config.yaml
num_key_value_heads: 2
intermediate_size: 640
hidden_act: "squared_relu"
attn_scale: 0.125
parallel_block: false
init_std_up: 0.0395
optimizer: "soap_variant"
lr_mult_up: 1.37
final_lr_fraction: 0.0
batch_tokens: 131072
max_steps: 2617
Each number is 200 + 40 x the weight over its row's rms, rounded and kept within 0 to 999. Layers, rows and columns count from 0. The size before them is the row's rms in percent of the matrix's.

# layer 3 MLP down (transposed), 640x160, rms 0.126, rows 446-532, columns 0-39
101,171,244,231,118,148,127,192,145,186,161,206,136,171,171,187,198,183,326,172,204,278,201,158,197,203,159,190,201,178,239,230,135,219,207,233,172,252,275,280,191
109,192,269,178,187,204,117,182,184,226,261,210,214,234,303,106,231,235,238,191,178,160,174,186,202,241,217,263,210,264,227,171,190,216,218,199,129,247,183,146,224
090,267,191,217,141,267,193,197,196,212,175,222,210,196,216,131,195,180,185,249,185,198,170,165,147,179,158,159,251,264,169,179,310,185,199,162,185,197,230,187,181
098,290,175,208,200,201,186,199,157,172,225,255,192,207,165,179,207,237,196,140,172,188,130,233,153,162,188,183,165,229,229,191,94,152,187,160,181,158,190,196,195
081,232,186,180,196,192,197,188,190,191,247,180,130,173,260,219,165,234,228,298,225,212,235,229,159,180,227,181,180,183,210,187,99,236,301,217,134,142,217,193,212
098,225,209,305,150,216,171,253,224,173,200,167,139,229,292,189,152,158,122,203,217,231,148,236,242,255,202,196,223,271,202,183,237,191,249,233,153,183,186,224,200
097,230,169,181,223,232,197,260,189,268,241,224,189,219,217,246,243,208,253,220,179,153,238,210,220,175,194,188,211,249,199,170,271,221,203,256,181,240,193,239,175
098,264,220,175,207,197,168,219,178,206,182,176,241,217,226,273,178,194,267,195,182,248,163,248,195,186,193,192,223,228,182,169,111,197,195,229,242,155,145,194,180
107,301,239,213,167,166,204,262,149,202,152,173,236,175,213,225,239,216,138,193,282,166,237,169,181,186,188,215,221,175,194,247,231,140,141,170,182,256,196,129,161
092,209,217,217,152,176,136,237,193,189,232,191,154,167,166,147,224,207,141,214,169,154,246,234,264,201,126,195,207,210,251,200,224,188,194,108,264,262,225,180,250
090,169,244,190,190,240,272,174,222,154,220,148,179,208,154,230,185,201,198,220,232,231,203,218,205,171,136,242,203,237,157,171,207,159,154,89,186,228,200,265,304
108,193,111,236,159,207,195,201,241,132,193,234,167,195,241,114,231,233,175,213,221,184,176,173,290,179,197,226,113,215,197,229,226,198,186,129,232,222,194,189,166
105,222,241,229,110,173,155,122,228,164,279,133,210,241,132,183,212,172,209,228,204,196,181,236,248,203,160,193,191,271,265,238,197,239,191,151,217,217,223,195,263
092,202,189,274,214,218,244,180,184,121,172,176,204,134,279,213,189,235,216,159,173,172,224,153,200,145,198,217,254,160,205,214,242,203,228,151,176,167,245,173,234
111,150,233,123,121,131,208,222,227,157,214,206,243,204,263,228,169,231,178,228,171,203,198,223,177,174,241,231,152,274,185,180,235,234,230,249,234,202,108,228,224
091,203,205,109,200,302,269,239,217,195,179,183,192,216,115,246,222,196,204,237,243,220,170,210,175,187,168,201,245,114,142,209,217,255,252,239,233,168,195,171,244
096,228,163,163,192,209,237,178,191,188,284,220,189,245,234,198,307,208,205,202,196,242,212,220,171,206,185,233,222,217,215,183,222,234,158,146,170,184,177,213,170
094,144,183,273,142,203,231,262,151,256,135,251,249,204,217,264,193,186,184,157,206,169,150,159,265,175,243,203,230,175,190,187,237,176,139,229,192,229,276,205,213
100,211,180,205,96,255,152,210,236,231,220,214,143,209,257,188,259,194,216,159,180,213,186,166,176,289,175,272,198,190,210,224,238,275,198,213,192,203,288,203,149
103,173,195,172,256,178,161,278,253,223,216,138,196,258,236,207,225,158,256,171,159,198,213,241,246,212,188,147,204,228,297,144,191,178,192,245,177,241,193,160,195
107,152,174,166,224,206,190,251,193,236,187,189,234,246,131,192,171,241,178,226,171,181,135,178,208,162,237,210,179,137,248,158,244,279,169,195,239,139,207,198,240
098,170,247,223,235,184,241,193,240,182,278,140,225,230,207,236,170,120,170,187,225,189,192,231,154,210,169,277,192,196,146,143,202,266,223,174,170,208,174,246,211
099,225,225,243,237,159,175,182,224,215,259,154,193,306,162,236,152,195,232,189,187,223,224,232,164,234,204,206,188,168,233,206,190,191,243,201,182,187,171,144,245
104,192,201,162,166,197,242,211,178,209,242,239,258,195,250,270,129,274,193,232,255,177,200,220,131,247,234,220,169,241,204,234,191,146,194,147,252,185,170,222,188
096,189,238,194,185,180,174,215,254,242,219,121,121,229,266,205,252,231,152,213,189,282,153,187,225,168,133,152,171,143,177,188,167,240,244,218,161,170,231,181,225
086,161,167,191,181,116,230,159,164,182,190,72,194,215,219,175,245,197,148,129,224,170,255,169,185,172,209,231,149,159,164,165,236,191,145,279,294,144,190,131,144
100,217,219,161,97,164,131,240,177,200,198,166,159,189,214,203,289,198,210,160,200,294,149,228,162,169,219,182,171,179,242,236,233,257,185,221,152,248,162,162,112
094,313,261,218,222,199,151,268,145,157,214,159,183,216,199,226,162,208,186,136,241,295,245,268,198,292,137,231,208,217,173,195,151,222,183,177,242,239,177,109,198
102,191,194,196,161,215,226,198,228,181,211,142,192,190,296,271,312,163,108,154,202,150,239,177,157,152,216,164,177,177,193,168,269,184,168,259,283,115,221,216,161
096,167,157,80,272,183,198,210,268,251,253,135,221,185,193,188,213,195,276,218,172,265,202,148,217,179,212,216,190,272,192,258,227,276,207,133,236,249,241,247,200
113,189,235,223,198,239,131,184,254,104,145,191,196,187,189,142,159,196,266,213,214,203,245,214,183,190,157,187,240,153,217,220,197,192,242,201,128,212,264,174,114
095,195,104,191,194,216,237,197,220,177,215,183,202,209,223,172,268,169,157,200,105,200,159,195,171,187,242,179,180,246,207,200,257,202,198,177,167,176,237,176,254
106,248,190,234,199,190,132,216,146,174,188,251,163,178,155,217,208,200,218,201,309,265,176,247,226,146,187,243,110,202,197,177,199,194,162,243,152,198,192,271,210
098,145,175,251,184,223,262,230,243,200,209,238,161,180,196,161,154,193,216,208,155,157,237,168,196,237,226,169,214,227,170,137,185,213,151,221,155,173,248,221,207
092,223,197,211,203,189,293,185,240,220,222,278,257,193,170,141,161,132,256,255,248,144,250,249,247,191,240,224,141,230,195,228,147,217,211,130,231,327,125,217,220
093,309,202,185,196,202,324,189,222,180,201,176,157,231,244,169,242,220,142,192,150,270,236,263,164,235,125,181,164,169,216,209,212,182,186,224,168,226,297,214,128
096,155,166,136,101,232,213,180,138,178,256,256,254,162,205,190,247,145,146,178,227,158,217,213,224,239,224,180,229,134,200,192,271,251,220,255,214,179,202,179,233
106,213,292,176,282,208,211,161,196,208,239,136,219,214,208,220,241,239,135,192,202,211,161,190,224,205,161,152,169,264,284,237,184,206,223,208,241,209,245,174,225
090,239,189,195,210,168,219,137,239,247,228,245,212,188,133,191,206,187,196,208,224,207,203,77,233,150,188,141,99,165,192,246,196,192,241,271,261,257,165,306,179
113,186,254,183,203,162,235,148,173,218,192,202,264,261,225,113,205,202,254,264,242,208,201,177,237,234,202,129,221,202,223,254,185,190,230,199,201,244,155,174,194
103,283,179,126,200,162,225,259,171,261,175,146,182,209,206,195,244,224,191,178,159,183,216,168,205,169,239,186,185,185,236,246,260,240,283,229,277,119,263,191,263
101,260,198,168,231,209,166,223,233,204,277,216,223,227,246,174,185,275,93,209,257,256,265,178,209,177,250,189,189,64,180,229,204,191,214,188,192,207,186,202,197
100,257,152,171,169,205,181,169,166,147,201,235,195,214,140,126,212,145,222,176,180,156,209,194,173,142,201,244,244,201,184,243,157,227,252,192,99,150,169,154,133
099,135,218,207,190,150,260,220,236,224,193,169,179,241,189,177,169,181,190,178,225,208,227,220,253,179,228,205,212,192,190,203,199,221,307,212,303,227,195,231,221
106,192,128,217,155,138,145,229,164,223,219,222,215,242,157,197,230,202,274,218,195,216,197,137,231,210,207,203,192,212,229,171,245,160,217,203,258,200,231,170,236
104,167,163,172,160,134,170,274,214,170,174,208,208,136,165,131,242,210,196,225,115,250,191,185,240,186,142,156,215,149,174,271,169,147,176,278,166,213,200,227,192
104,209,217,191,189,180,171,197,103,156,208,243,244,183,176,116,207,156,173,211,235,177,177,203,203,89,287,258,148,218,161,156,208,171,203,164,166,171,121,232,205
097,133,211,188,262,195,172,170,187,102,199,185,149,184,183,207,205,196,175,207,178,167,223,144,234,171,159,260,201,192,221,233,83,165,234,204,219,275,204,173,152
094,224,209,263,205,231,261,248,208,158,195,222,170,230,204,152,185,264,204,286,122,142,212,210,169,227,204,230,216,293,221,217,174,243,167,190,127,160,183,215,161
111,198,198,148,156,168,181,209,263,133,231,159,198,192,224,228,175,164,201,233,176,204,169,228,213,120,220,205,173,201,146,196,113,232,157,281,206,213,186,180,204
102,256,186,258,208,126,283,254,221,177,250,219,181,266,197,272,254,239,166,165,191,122,156,164,214,197,185,248,192,172,118,236,143,171,284,166,237,246,168,251,236
109,159,248,158,176,182,205,176,123,255,173,249,146,222,245,205,219,232,222,228,243,213,169,150,227,210,198,239,259,169,189,220,187,183,221,255,268,231,186,247,162
102,226,200,213,149,212,200,203,149,241,207,246,218,178,306,166,203,229,171,189,204,206,245,268,146,175,147,132,181,217,181,288,190,277,225,222,189,219,162,212,224
095,260,194,235,172,213,159,194,189,180,208,220,166,182,238,276,145,208,249,127,172,253,214,157,215,52,235,235,134,168,86,226,185,132,154,241,173,185,251,221,158
083,172,195,124,249,228,213,90,206,171,277,207,227,226,238,166,204,247,226,184,172,183,206,240,200,127,170,157,145,119,204,247,107,196,209,191,229,182,211,274,117
088,122,176,271,138,127,224,247,259,163,171,196,198,216,178,157,164,198,213,279,207,187,229,176,189,149,273,208,193,165,162,241,247,153,185,252,201,176,142,133,181
077,88,204,177,276,243,205,175,185,227,190,169,155,165,193,165,182,237,287,214,127,261,165,210,235,190,166,186,196,236,194,176,162,174,189,297,194,168,169,226,167
093,192,122,224,166,158,168,182,218,269,250,186,152,219,263,123,218,183,121,215,183,186,256,200,206,160,219,207,161,205,199,111,188,231,138,173,213,188,183,199,239
105,273,200,240,176,135,149,184,152,198,226,235,240,197,169,251,273,172,145,215,197,139,190,199,179,188,210,289,158,162,186,172,195,168,165,192,269,188,233,207,251
112,190,318,262,263,178,260,176,300,206,181,175,195,172,217,222,145,231,227,244,178,284,250,161,173,165,173,86,185,94,164,164,224,223,161,236,205,156,241,276,191
102,199,207,135,145,238,227,179,174,189,119,183,135,221,174,223,140,219,138,191,260,191,178,206,196,213,159,150,186,196,267,226,170,145,184,233,103,146,238,231,179
096,247,198,206,246,173,205,201,173,189,309,162,237,162,185,226,146,266,151,217,140,183,242,158,222,234,149,221,234,198,208,221,197,208,200,237,186,268,154,220,174
108,187,189,224,131,235,198,222,172,224,160,230,143,222,258,160,233,257,173,119,218,144,243,256,194,254,171,317,201,224,223,277,216,202,218,248,249,211,174,224,216
102,209,146,180,205,218,196,181,195,178,245,247,251,172,210,246,190,274,155,254,226,159,141,206,226,204,234,226,98,154,209,169,252,218,206,198,193,187,276,256,162
094,246,153,179,184,143,165,153,179,175,159,162,224,199,199,148,164,283,194,249,295,115,228,206,243,199,186,192,186,218,202,159,160,78,160,209,237,166,101,155,143
104,179,266,211,298,199,149,263,81,231,106,191,157,142,292,228,252,205,241,223,176,160,197,213,170,205,191,118,188,159,190,159,132,178,222,190,154,284,244,212,179
105,215,144,216,245,152,222,226,239,200,235,199,120,118,219,176,168,194,183,248,205,275,179,163,209,180,227,233,166,201,205,220,119,139,216,192,188,209,148,151,140
108,224,197,192,178,164,175,173,238,163,276,250,160,182,236,281,241,185,234,184,193,185,310,165,241,255,224,191,240,145,189,164,262,147,221,241,226,193,237,197,115
108,169,274,248,177,150,241,217,198,219,222,150,199,169,159,258,180,221,252,214,145,227,168,183,261,251,275,250,188,186,301,222,174,115,240,205,155,197,167,176,164
095,222,213,215,211,164,225,241,136,193,217,242,235,250,192,180,222,257,137,196,200,199,146,204,205,174,211,261,194,207,236,193,189,185,280,193,174,214,132,179,229
098,262,178,190,138,129,214,264,221,190,182,171,87,211,275,184,267,129,182,186,213,262,191,279,142,204,192,198,177,132,121,218,191,185,222,204,239,172,245,239,204
101,159,213,196,207,159,162,125,235,194,185,205,205,274,251,204,215,167,285,210,200,218,230,199,273,213,271,203,115,244,162,180,211,213,160,159,286,196,156,267,254
105,183,290,244,201,172,225,171,238,167,168,134,154,113,156,202,174,206,252,231,166,190,169,217,166,182,123,155,212,179,212,187,177,187,160,210,207,221,187,204,177
108,170,198,213,232,162,115,171,274,166,238,200,269,210,135,208,159,212,174,240,150,183,201,177,192,185,173,282,326,195,184,221,209,199,250,168,236,235,185,217,288
104,260,205,161,132,244,210,265,142,192,123,195,169,182,213,214,175,182,153,252,155,271,166,216,178,193,89,223,228,295,293,227,199,186,259,257,167,176,150,214,234
108,179,214,284,157,186,206,207,223,174,196,258,252,308,231,112,205,142,200,158,215,118,181,163,239,274,189,220,192,169,224,190,156,230,245,119,226,221,164,232,175
098,155,207,211,215,211,172,168,221,206,151,253,174,123,207,182,178,212,189,221,239,230,215,240,178,207,281,187,175,189,248,217,153,149,198,166,165,172,175,151,235
091,280,206,210,235,299,292,259,172,239,210,119,178,252,206,221,169,158,154,246,272,272,170,188,209,79,189,188,175,248,182,207,330,188,207,189,142,188,177,280,235
106,130,194,187,174,172,173,236,272,191,221,179,167,229,185,215,192,128,210,169,178,288,192,223,201,259,213,183,184,210,251,192,242,221,207,146,184,235,163,197,137
098,197,247,197,175,211,212,214,231,203,231,122,119,207,217,135,167,198,167,232,210,245,64,207,189,250,197,148,199,186,185,217,129,149,139,221,240,191,182,165,209
115,226,241,276,149,184,207,201,211,206,209,216,260,202,169,162,232,201,209,160,176,227,167,185,185,256,234,215,240,269,127,211,213,208,165,203,183,204,195,146,228
093,215,265,203,118,208,173,229,217,175,144,172,216,205,307,175,253,196,157,199,175,203,184,241,212,187,296,284,189,142,193,218,200,204,205,225,199,175,170,139,225
112,173,176,203,144,217,212,209,194,193,181,261,295,196,177,166,230,142,224,202,227,211,226,207,209,211,207,167,238,122,152,188,253,169,254,230,162,204,167,200,266
079,219,229,161,235,155,194,213,145,227,214,204,174,214,138,234,99,181,196,184,173,190,162,228,259,250,183,174,181,189,235,242,233,184,239,200,192,206,160,125,125
094,172,227,212,207,168,233,161,286,269,138,134,196,226,191,149,216,174,190,279,199,200,134,215,166,212,151,220,166,191,203,190,162,153,186,164,250,172,295,255,216
110,208,208,154,157,183,274,158,224,247,187,237,205,170,219,172,296,188,206,242,185,188,179,242,211,257,161,312,263,238,235,156,227,162,106,192,152,209,189,159,147
098,177,207,198,127,212,223,196,197,145,189,163,258,287,177,165,217,204,150,200,205,179,219,221,225,181,200,151,236,192,136,204,189,165,232,180,204,209,208,189,179
# layer 3 MLP up, 640x160, rms 0.181, rows 447-532, columns 0-39
097,141,254,186,172,184,170,229,160,205,177,236,180,206,210,207,210,147,226,244,258,161,128,233,190,133,145,198,169,197,202,277,249,210,225,234,172,169,181,260,154
098,182,136,262,215,152,200,155,190,208,189,250,200,177,178,191,251,255,131,231,164,194,215,204,214,283,198,158,153,150,208,261,186,262,197,185,245,259,202,231,190
098,184,204,158,209,224,238,280,153,183,201,195,228,164,228,140,235,216,155,178,241,286,224,165,262,244,143,149,218,130,217,267,221,242,168,220,145,112,227,239,242
094,258,190,233,162,227,152,234,261,246,203,133,225,270,173,232,222,114,169,152,212,148,149,248,207,180,184,129,190,171,210,287,209,165,125,209,249,242,209,266,214
087,111,220,186,232,186,151,176,235,204,198,255,243,180,174,200,244,301,221,222,232,132,262,164,194,136,275,165,249,135,260,151,194,231,217,217,266,216,255,255,173
098,156,157,168,141,182,183,212,163,151,171,182,181,162,201,205,200,176,122,160,201,242,192,210,218,242,167,172,172,211,261,260,241,212,197,232,233,240,212,197,287
105,198,236,193,118,226,179,175,203,239,217,126,137,179,157,186,231,207,168,179,139,260,208,144,182,304,157,235,215,198,188,194,199,230,51,193,171,187,185,140,148
116,128,220,161,253,253,166,181,264,124,234,216,197,240,139,212,215,169,191,234,135,206,222,180,189,191,132,260,216,209,138,130,161,209,237,102,211,230,159,189,172
103,186,217,197,144,167,253,217,187,196,320,228,237,172,178,162,136,259,199,145,144,194,226,150,116,176,201,255,206,212,242,126,235,204,198,236,192,213,192,157,242
097,229,136,195,261,214,170,193,206,172,202,223,198,214,182,252,215,154,299,171,153,191,262,173,249,237,141,228,152,188,189,265,211,116,154,217,204,204,205,162,253
110,229,237,153,222,212,214,246,175,215,190,184,275,190,218,172,241,248,268,163,176,225,215,195,181,252,148,242,175,226,159,199,221,182,216,210,167,196,165,190,185
100,234,226,190,230,186,226,258,142,244,177,192,192,270,228,206,268,235,183,197,211,185,242,100,207,128,189,212,161,169,239,221,225,154,247,176,160,168,176,180,190
092,180,192,166,191,214,228,247,198,185,209,124,218,192,166,198,214,156,157,210,212,250,183,216,173,233,214,162,185,240,244,171,207,242,134,161,244,187,214,254,203
098,154,193,200,195,128,198,180,185,180,153,227,159,192,166,224,134,287,186,149,236,155,304,214,171,228,207,153,214,268,181,152,196,200,166,189,192,181,221,220,203
087,225,112,183,242,198,173,134,151,144,317,179,170,247,234,141,158,236,222,198,196,173,189,210,189,172,182,151,177,243,222,188,177,201,178,174,171,190,187,230,241
101,246,231,162,161,262,155,221,197,202,227,198,175,180,241,234,146,237,197,210,135,196,235,196,203,221,136,153,248,301,192,316,190,110,185,256,135,203,237,116,209
095,202,229,147,185,139,174,196,201,217,231,192,180,182,147,172,225,206,164,179,161,197,204,171,186,286,223,153,230,193,230,217,176,249,169,116,184,113,131,183,164
099,110,172,186,193,236,229,166,180,181,218,166,246,251,244,249,144,216,181,195,203,190,249,232,148,242,155,157,261,220,196,208,181,188,250,227,212,180,144,182,233
107,220,164,184,172,179,297,185,161,247,181,194,187,147,145,173,221,165,198,145,249,204,198,103,221,168,171,240,131,135,199,178,188,196,176,186,259,164,186,197,186
109,182,212,186,169,240,215,143,104,177,227,183,163,191,203,263,215,205,191,176,203,218,235,97,284,245,213,129,244,174,155,242,143,100,123,240,211,208,215,171,155
096,206,228,229,189,267,207,243,151,195,152,192,203,269,189,224,204,237,225,154,230,183,136,233,195,147,180,175,210,190,228,201,244,262,239,233,200,252,210,241,220
095,109,278,178,207,193,240,195,121,244,233,257,281,177,152,199,187,180,140,150,205,204,184,170,235,177,204,187,202,276,221,216,241,224,271,190,187,238,200,170,131
101,197,195,179,230,313,225,174,192,159,242,261,255,167,174,259,145,255,192,229,204,153,158,185,243,265,239,231,185,126,174,239,220,134,159,160,191,200,255,232,239
091,154,206,196,169,209,189,179,232,180,250,157,226,187,215,230,220,205,266,203,192,234,188,179,186,218,127,264,69,209,202,78,176,156,260,181,159,179,294,155,170
095,209,160,192,154,293,220,206,236,150,201,211,197,181,116,169,136,168,164,272,197,273,127,265,196,220,259,279,142,194,171,251,289,277,203,139,178,199,228,263,199
100,234,209,175,276,274,141,142,178,162,201,226,178,226,139,232,152,162,297,274,243,154,172,202,283,235,161,188,197,149,207,173,156,237,129,138,214,236,168,211,193
100,225,185,229,269,228,183,228,246,195,280,202,284,151,169,233,190,227,184,168,207,226,109,209,194,211,151,183,190,125,164,199,203,182,195,262,192,163,228,180,243
100,201,251,178,253,201,211,155,199,233,166,179,121,153,138,226,249,204,132,221,178,224,276,163,161,189,207,239,214,226,239,186,206,223,172,204,243,288,243,169,233
125,232,207,211,251,195,160,236,186,271,141,190,169,171,153,150,284,229,169,244,248,171,179,232,195,193,167,249,190,259,249,148,187,192,239,176,256,163,177,224,171
106,175,263,161,219,178,141,121,180,223,259,238,220,187,257,156,246,191,165,228,218,219,236,178,150,221,221,193,185,210,206,198,146,194,127,189,196,186,164,135,202
093,243,239,187,276,139,224,149,227,148,182,250,207,178,166,140,121,247,163,202,150,168,202,172,236,266,208,191,206,231,249,169,198,139,230,172,160,203,210,149,145
109,255,254,239,193,239,172,243,272,151,190,196,174,179,207,227,209,243,245,146,145,208,185,190,222,263,205,215,128,222,188,226,193,257,147,189,198,136,283,223,237
098,231,196,254,159,197,178,176,200,215,248,201,167,182,169,234,201,204,208,188,192,217,217,167,158,185,198,185,216,56,281,201,233,196,204,268,165,181,182,186,179
099,216,171,135,230,210,231,217,193,200,187,220,117,188,203,215,265,174,153,209,239,281,175,187,248,249,145,179,221,264,118,235,243,267,200,213,183,129,205,223,198
098,135,205,237,140,215,158,208,189,180,273,277,285,197,136,256,165,218,153,242,174,158,181,161,186,227,232,209,251,124,161,245,152,200,181,203,264,179,176,248,183
104,202,213,222,257,176,199,214,192,177,149,257,211,171,245,195,141,223,180,246,155,289,95,150,206,228,207,245,186,205,205,195,165,213,155,219,216,246,250,224,212
100,209,164,190,159,175,171,255,248,158,223,261,195,221,192,216,153,254,208,176,233,167,232,175,248,183,207,256,204,212,195,157,180,253,217,222,180,240,127,197,211
095,168,175,232,111,185,196,199,206,140,193,178,168,158,267,175,123,234,175,199,241,162,205,235,227,192,177,158,183,165,208,124,223,208,155,208,183,119,228,185,261
098,244,162,192,183,206,170,184,181,193,137,207,174,264,176,217,150,194,256,223,195,142,203,247,221,206,123,205,229,219,191,136,189,176,96,171,151,211,167,133,222
102,157,214,264,193,195,184,162,224,180,253,248,112,215,200,254,133,184,206,155,187,162,184,193,191,252,126,161,206,166,201,218,173,212,215,157,130,160,196,215,223
097,242,187,233,192,188,179,143,93,183,168,206,215,159,250,230,205,192,227,197,221,237,160,161,214,232,177,200,147,195,249,197,183,168,186,203,242,196,186,196,211
102,199,186,170,236,142,234,192,202,259,206,180,109,209,165,306,190,217,170,201,167,261,211,157,255,254,135,198,247,270,200,246,112,220,212,219,197,235,224,210,246
091,199,287,220,220,246,241,218,100,179,153,171,226,163,240,249,264,142,193,214,226,226,269,190,210,249,228,239,195,241,208,167,186,238,202,189,154,112,213,250,254
116,140,207,128,212,165,184,228,156,267,227,252,191,182,181,228,194,225,218,166,180,171,209,221,195,238,215,121,260,275,180,215,192,213,229,185,226,172,202,153,211
101,148,200,192,205,177,224,277,160,146,218,202,259,257,210,218,290,205,289,246,234,123,208,201,220,238,160,152,214,272,155,227,204,159,253,239,215,193,276,162,199
104,128,209,268,199,208,250,214,239,207,208,207,197,172,258,218,245,126,208,264,186,164,281,244,183,237,182,193,218,160,127,235,196,195,203,183,130,210,195,201,192
096,189,230,129,239,180,251,255,148,205,158,200,189,205,173,200,253,201,196,165,216,198,222,193,203,221,154,184,273,208,211,237,271,242,252,212,202,172,207,192,131
094,210,230,221,165,193,106,219,174,163,237,145,222,133,234,211,265,166,229,189,165,231,154,139,248,184,144,217,236,259,198,167,203,222,219,181,171,212,146,210,238
111,210,219,192,145,185,207,211,201,118,200,177,247,171,215,217,122,202,217,194,177,193,139,238,183,158,148,276,126,159,205,235,170,120,154,191,202,198,273,204,191
097,176,167,127,253,194,257,185,193,250,247,208,216,126,169,249,219,214,187,189,192,190,231,162,153,198,239,209,193,159,192,213,276,162,188,167,164,180,223,184,176
106,246,178,205,194,243,216,115,199,155,201,157,242,195,246,209,194,258,220,168,274,132,205,161,156,248,213,149,274,229,175,187,174,200,185,216,179,231,230,238,309
101,255,216,206,201,223,158,205,171,240,170,225,214,244,186,205,183,204,211,308,255,207,135,138,193,187,177,185,249,118,243,140,224,176,121,201,242,202,223,234,200
094,149,176,137,189,186,255,165,166,198,220,170,120,123,248,173,162,215,162,218,244,257,209,194,236,207,196,187,155,186,219,174,201,295,216,177,195,165,154,199,142
090,230,271,223,240,156,183,261,241,215,132,204,171,200,174,143,142,153,193,179,153,155,171,180,195,241,266,189,223,269,199,246,211,276,235,227,225,229,192,186,153
098,193,211,191,297,270,206,153,210,250,211,158,214,221,220,154,144,209,144,145,172,224,218,226,208,303,207,252,97,206,198,172,214,217,249,139,206,209,201,269,178
083,239,156,244,164,223,260,178,276,149,190,171,214,224,182,232,245,250,232,171,271,157,218,127,164,132,240,167,164,162,168,204,212,236,241,229,205,221,188,300,169
094,180,165,169,175,233,165,167,205,123,136,240,158,253,266,179,226,229,193,250,197,250,206,179,284,193,214,255,161,224,230,155,245,189,193,215,141,132,221,118,205
098,230,225,256,161,205,198,145,200,188,172,232,323,243,199,192,206,174,189,182,260,268,195,164,143,228,187,117,304,220,176,212,234,222,157,194,219,226,151,240,181
098,162,203,216,177,222,174,163,132,268,211,153,176,133,294,160,248,175,203,197,175,240,213,243,118,237,205,214,266,195,215,242,144,217,203,239,211,232,218,208,146
110,252,214,266,174,172,206,204,162,194,238,175,199,167,200,193,293,180,191,227,131,210,241,264,216,153,168,200,145,151,176,203,239,206,240,230,231,269,215,249,218
098,223,228,130,159,209,180,144,180,190,165,114,177,215,229,198,173,183,252,196,239,224,138,192,250,194,275,192,149,134,204,188,177,195,209,125,296,245,161,152,163
105,251,207,163,212,177,168,213,178,240,268,214,200,210,204,162,233,234,230,166,156,167,196,216,180,189,174,220,194,160,220,195,274,162,217,231,210,214,238,220,200
100,226,232,164,223,146,202,219,190,198,181,184,240,162,232,146,296,159,140,184,192,215,165,157,260,154,217,147,229,229,215,151,144,219,83,151,200,179,179,157,186
100,162,193,127,240,201,166,203,220,245,228,182,217,171,190,189,232,179,175,151,137,182,130,159,189,196,199,284,189,181,166,215,161,195,196,235,163,166,189,178,127
105,230,204,109,171,130,201,163,191,185,201,202,158,227,189,162,236,221,248,197,158,181,178,206,227,224,209,185,205,175,191,206,202,204,114,192,189,199,132,230,123
103,271,148,198,150,186,171,176,149,245,192,215,247,201,225,179,143,219,213,211,174,180,236,205,131,190,180,188,232,144,170,190,193,278,186,223,246,157,171,136,214
105,167,224,201,206,230,230,230,166,204,221,166,180,216,231,112,136,192,159,206,196,160,207,194,196,178,151,214,238,159,207,166,272,204,181,244,267,154,320,157,298
102,141,185,192,242,222,215,230,98,235,159,241,190,188,158,203,194,233,118,214,200,111,153,192,303,202,225,232,287,145,221,221,189,210,233,248,228,176,193,168,224
086,236,183,149,146,197,187,214,226,237,218,225,202,164,223,163,180,215,245,187,234,133,241,169,226,263,214,140,188,205,118,199,178,241,144,234,230,174,224,256,176
095,197,190,229,266,265,140,197,168,260,237,249,186,256,164,209,183,206,235,203,196,133,173,141,182,216,206,232,135,237,209,167,213,254,190,167,197,225,177,212,180
105,128,191,166,163,167,220,201,212,137,210,242,202,224,187,179,201,211,196,233,139,189,145,202,171,216,129,204,279,194,198,282,97,198,178,228,165,159,268,179,200
109,228,196,126,299,237,254,237,168,191,188,102,177,181,188,242,211,223,182,265,144,274,172,183,235,325,220,197,96,197,124,286,184,175,192,202,159,235,234,154,180
109,199,230,185,179,191,280,232,120,186,190,241,209,174,264,212,175,283,246,183,208,216,253,196,210,247,208,200,182,131,225,197,218,237,198,195,234,207,221,102,216
106,244,242,158,182,179,265,164,83,128,207,279,175,196,228,193,255,164,197,311,165,160,245,143,185,229,146,127,119,174,267,101,129,226,205,163,221,157,240,201,199
108,156,149,121,215,172,175,186,229,161,168,195,147,273,185,235,210,140,216,223,260,267,179,198,193,300,155,221,175,242,183,163,205,164,135,149,190,152,238,235,169
100,142,148,171,213,250,231,164,158,209,183,246,261,166,230,227,194,189,230,169,250,228,181,266,120,233,241,239,239,161,237,171,286,210,184,174,211,137,240,184,215
095,94,175,228,236,186,120,180,200,274,202,241,278,183,256,230,249,228,243,279,187,207,237,143,237,208,216,132,226,210,168,238,155,233,152,220,256,193,177,147,241
098,125,265,203,208,198,165,231,174,121,223,200,185,198,233,162,248,210,218,164,141,140,216,246,252,206,252,92,197,240,145,197,199,112,169,197,231,162,212,230,164
089,179,262,257,198,233,298,202,244,132,171,146,171,192,230,149,166,197,240,259,239,185,183,185,200,189,227,84,248,170,292,198,224,229,213,127,83,239,267,270,172
104,185,145,127,104,200,190,168,164,177,235,190,187,216,204,232,195,165,152,312,227,212,246,199,194,234,218,234,282,162,225,230,240,199,255,207,144,206,181,207,233
101,156,139,214,224,279,196,172,185,200,206,207,196,238,184,207,201,159,221,235,218,246,176,204,147,220,177,181,193,235,233,221,292,224,262,218,147,170,234,241,213
108,241,149,134,243,219,145,186,135,174,270,232,237,195,100,198,205,221,225,191,236,154,167,241,204,279,178,183,226,163,185,208,213,194,257,193,202,252,215,236,135
085,207,158,258,206,156,175,127,235,190,202,180,218,202,168,201,224,235,255,128,231,235,217,218,213,141,230,207,207,161,155,255,121,198,138,161,244,241,224,247,201
103,198,268,142,219,263,171,151,219,235,211,125,176,203,204,179,226,147,276,228,224,196,232,195,229,211,196,199,188,236,157,214,205,193,226,170,176,226,240,220,248
102,250,183,161,220,213,175,272,202,149,221,173,160,230,129,205,90,178,170,193,234,184,249,151,189,216,213,144,172,213,182,224,238,194,196,207,211,256,273,217,173
082,163,220,150,176,202,232,224,148,221,149,123,186,204,162,182,134,254,202,218,274,234,231,210,196,247,84,197,212,238,247,174,183,182,200,201,163,189,228,229,205